config = dict(
    num_hidden_layers=9,
    hidden_size=256,
    num_attention_heads=4,
    num_key_value_heads=4,
    head_dim=32,
    intermediate_size=1024,
    vocab_size=6539,
    hidden_act='squared_leaky_relu',
    norm='rmsnorm',
    norm_place='pre',
    norm_eps=1e-06,
    positions='rope',
    rope_theta=10000.0,
    rope_fraction=1.0,
    qk_norm=True,
    attn_scale=0.348,
    bias='none',
    tie_word_embeddings=True,
    parallel_block=False,
    extras=['normalized values'],
    init='normal',
    init_std_qkv=0.0394,
    init_std_o=0.0131,
    init_std_up=0.0394,
    init_std_down=0.00465,
    optimizer='muon_variant',
    learning_rate=0.0121,
    lr_mult_down=0.7,
    beta1=0.9,
    lr_head=0.00532,
    warmup_steps=132,
    schedule='cos',
    final_lr_fraction=0.03,
    batch_tokens=32768,
    max_seq_len=256,
    doc_mask=True,
    train_tokens=166600000,
    max_steps=5085,
    dataset='wikipedia_en',
)
Each number is 500 + 25 x the weight over its row's rms, rounded and kept within 0 to 999. Layers, rows and columns count from 0. Numbers have three digits each. The size before them is the row's rms in percent of the matrix's.

# q: layer 2 attention query, 128x256, rms 0.0442, rows 0-31, columns 160-191
# k: layer 2 attention key, 128x256, rms 0.044, rows 0-31, columns 160-191
# v: layer 2 attention value, 128x256, rms 0.0452, rows 0-4, columns 160-191
# o: layer 2 attention output (transposed), 128x256, rms 0.109, rows 0-3, columns 160-191
q0 080:536521465518525481503507535502499526438499484508515507503527541481545496500503471492525537447470
k0 081:474532541480506458504491479525529499533471493472514525464504484490505524478475524519522502539492
q1 072:534547516495486479518481516510489480476496467476550498508520537470504553513487492489531548495518
k1 076:520475533527529481507496474522532483507511524527529476538486483495476507486480500515514484550494
q2 059:450459517503532492534510494487483524470520474473502509539502465528459483490512496508487469538509
k2 077:493486452501493511515476556519499490556457530495486505503486513499485455551520506497457509511519
q3 065:466493503502495508455489498483496502537499483527523508485483441514547546479522532484512489501528
k3 057:476480496514497492540485473507478475500524439507480520472509522529509511512499476508463520529478
q4 066:477446504485492530519462450530488500531473507499505539506503498520477477496486535486461487524505
k4 082:529449480517480482512480487490463496525503520517496518499471490552523489534512487521465494469538
q5 087:508422539524457470510480430534472558488499471513479519543483531538474486525479510478512513503537
k5 073:467517501477486470484517474458484518534493462473530487498534494499518499535484503433468509480532
q6 083:563535478535544490500500509499558466487458531509492480500505489467556528504503495514519490450455
k6 096:476491470468533495491497458478490553461446417466518431524511484512466538530482483508507502460462
q7 098:476501522513501482494490503516498515509508512487474453459497482521523533464486521480499535515516
k7 089:500471492514507509494505511485494496503482468502471533480535472462480487519484466525532466516565
q8 109:524516531516474469478491486526494537471483511542527512504526531506524557492497490505514455509510
k8 109:487515471508484497504525543474513499485516530527509470481472482499535501524536513480495490466502
q9 113:496498488486535552514515466507501479514488507490459507513494438481453517453524473486493479506486
k9 094:502471514498494480484442448454512498538537480487502520494482479513519470522469486525497518520504
q10 112:506497537490508467511459476563472529447444477477450476538521517480541518541520512483513547504482
k10 111:476515489519502536475449499503496529467480509483506482484521514497501488520473487477525525524496
q11 098:498470467514499481491507496506510563510525527507510450479532515487486517512520469523512498485493
k11 116:488481498504508491544498474537523480540505532485488484500506491482483472478521503498523524538486
q12 118:511484519526484479483487555503462476494532499545473478478530506541549513503514467468501536476519
k12 107:530498536507466454505488509527499546484537523514490498505489501499495534500507531514504512547546
q13 102:500487505460515498502542495504546518495464510475487532479475530513521518497487480445503533502518
k13 099:461502524520479518516506501492429545512500465474501539497496535520479525523532526459510468464509
q14 102:489521528520495480498518482498475556501545454510489502486515489463495526484499504468530485499489
k14 103:492492487524460504496481523509525516461517542536530524481541464509465480488517515502523478536498
q15 111:555515472527484540486550517506498451503513506509513521513483478527470495518525506495451508480514
k15 112:511510532482532500467535492510483439495455475492502518455524485462556472465529488485535504522495
q16 083:534534484511478513485513518489505467442532519506521469466500529427540508521494518508537523488487
k16 094:509510509486539496457529498521501521482477523533522477516490505504487499482511486530529500479476
q17 074:551549484549514494481484484458505503484481524526560483470495547457535513512544478506508480520500
k17 086:529491506487515441487491460537509531530496511483548457507516513490497492482528531515547529506492
q18 073:552542493555503508514538550495504490466521509493485491507506498482514505511487504509520557489499
k18 081:481511548478529496481477524529514508471452497530533542540520519488507500464511525527510497494472
q19 082:484431478494490507482497506501455513533529521533473517506509492550515471469486576477501491505495
k19 075:504520476480494494526476512473493443504534491474508534522510471559535479526523494466484491546526
q20 064:548508493527529463518523531487552554466507511509473470489472506469510508522473498502517532506503
k20 096:551487503490531492492478501528494520512457513497506552540487475492499491471498483535499489486469
q21 089:551512489476516494483494501460565525479488452493545471499517479469488504543507496496543490463508
k21 084:543478505515542512450493488524502532533474513476507493509460470507524499464486483506476531493462
q22 082:480519570530492466480528534507491501456521466504456484471470500509510494480434511503526509475498
k22 094:524495494475525552472464529500523477510516547483449551513505503489495456471513489514516507510499
q23 091:534531534488490501468472485463482532474506487487520522483486516504498470485527483440500514487505
k23 108:547495482495520489486510541498543489507498529497547516476463485467553484498509493511514494486500
q24 095:518490488514501524517469485513474462484547514499498496468468496506505525461497540457500526481487
k24 108:503507473519475444488507499503486494522486458481533487495537540507506489543513525466513508491524
q25 097:477487498520509504490497503480478532472453522513464484510501482497511489554489509503473484489511
k25 098:529524511547455468509463501489491511481545526491503493499496516532499532504472549499486458531522
q26 104:454498479489525523540516501480536530511507531468493503473511464503514526474473471509488495487507
k26 101:488485521488463502459519497490480541518500508514508510539512507550514518500552508534502500507517
q27 115:505485491500452459492531506483497528440465520489545515461496478469565552474532499508499472478534
k27 113:517513483476562505469499554490511501469501495522508485544488490509523514522481531510514477497508
q28 099:512496503559480502490481494458502473554499515529523465507500479496547537493476490481528494473510
k28 104:531542444498488449523480443533531542478493495556537491517472508486511527448513509511497480509496
q29 115:505530479497486486480539511547492489502475509477499509568483489541481491483488540544514568513467
k29 104:513481544490537534501495533477482517504499459477486488498523499548512527483519515485486514502497
q30 109:527471489475516526513478474505505511467514522532476548499489500503473508515536516471494532530471
k30 113:449457513427493521519494468491485486479477473464478488478503474517555527506493469500537528533492
q31 117:514479496489525512467484489526527453522510521490483484497453455461478491498484470543479505490497
k31 095:507473460529527516488481525522491533514538475526477470452482501470520506532515497472486575490534
v0 080:519538497495525445517491525498516550484508535508512509511521534506491475539487529473510528518461
o0 085:518521480517481506451469512524486524478488489459477471511497482458459520509478468464461501534501
v1 077:481516489532498475507535533452472469502450478506504459498473468540477513481501518519486506540473
o1 078:489472489537493514472498491512508506477495459541460431529507462502480495511506550499515465513524
v2 091:443514480465498553487468500495512483493491478522473443556452492507516515486498519513492507516490
o2 091:476494471499475497497507530474533502519502479518564508510490507525494479453519514511508474510477
v3 088:486477506446495511486543478479516510509550506497488508460490501478512547480492525455478500517514
o3 086:478463521502455510511559478498539513503506497509560495467525470484501525513493491485469478452486
v4 090:507501478475498542495476532486496502486535452511434501463476496481521527465521488493517480481481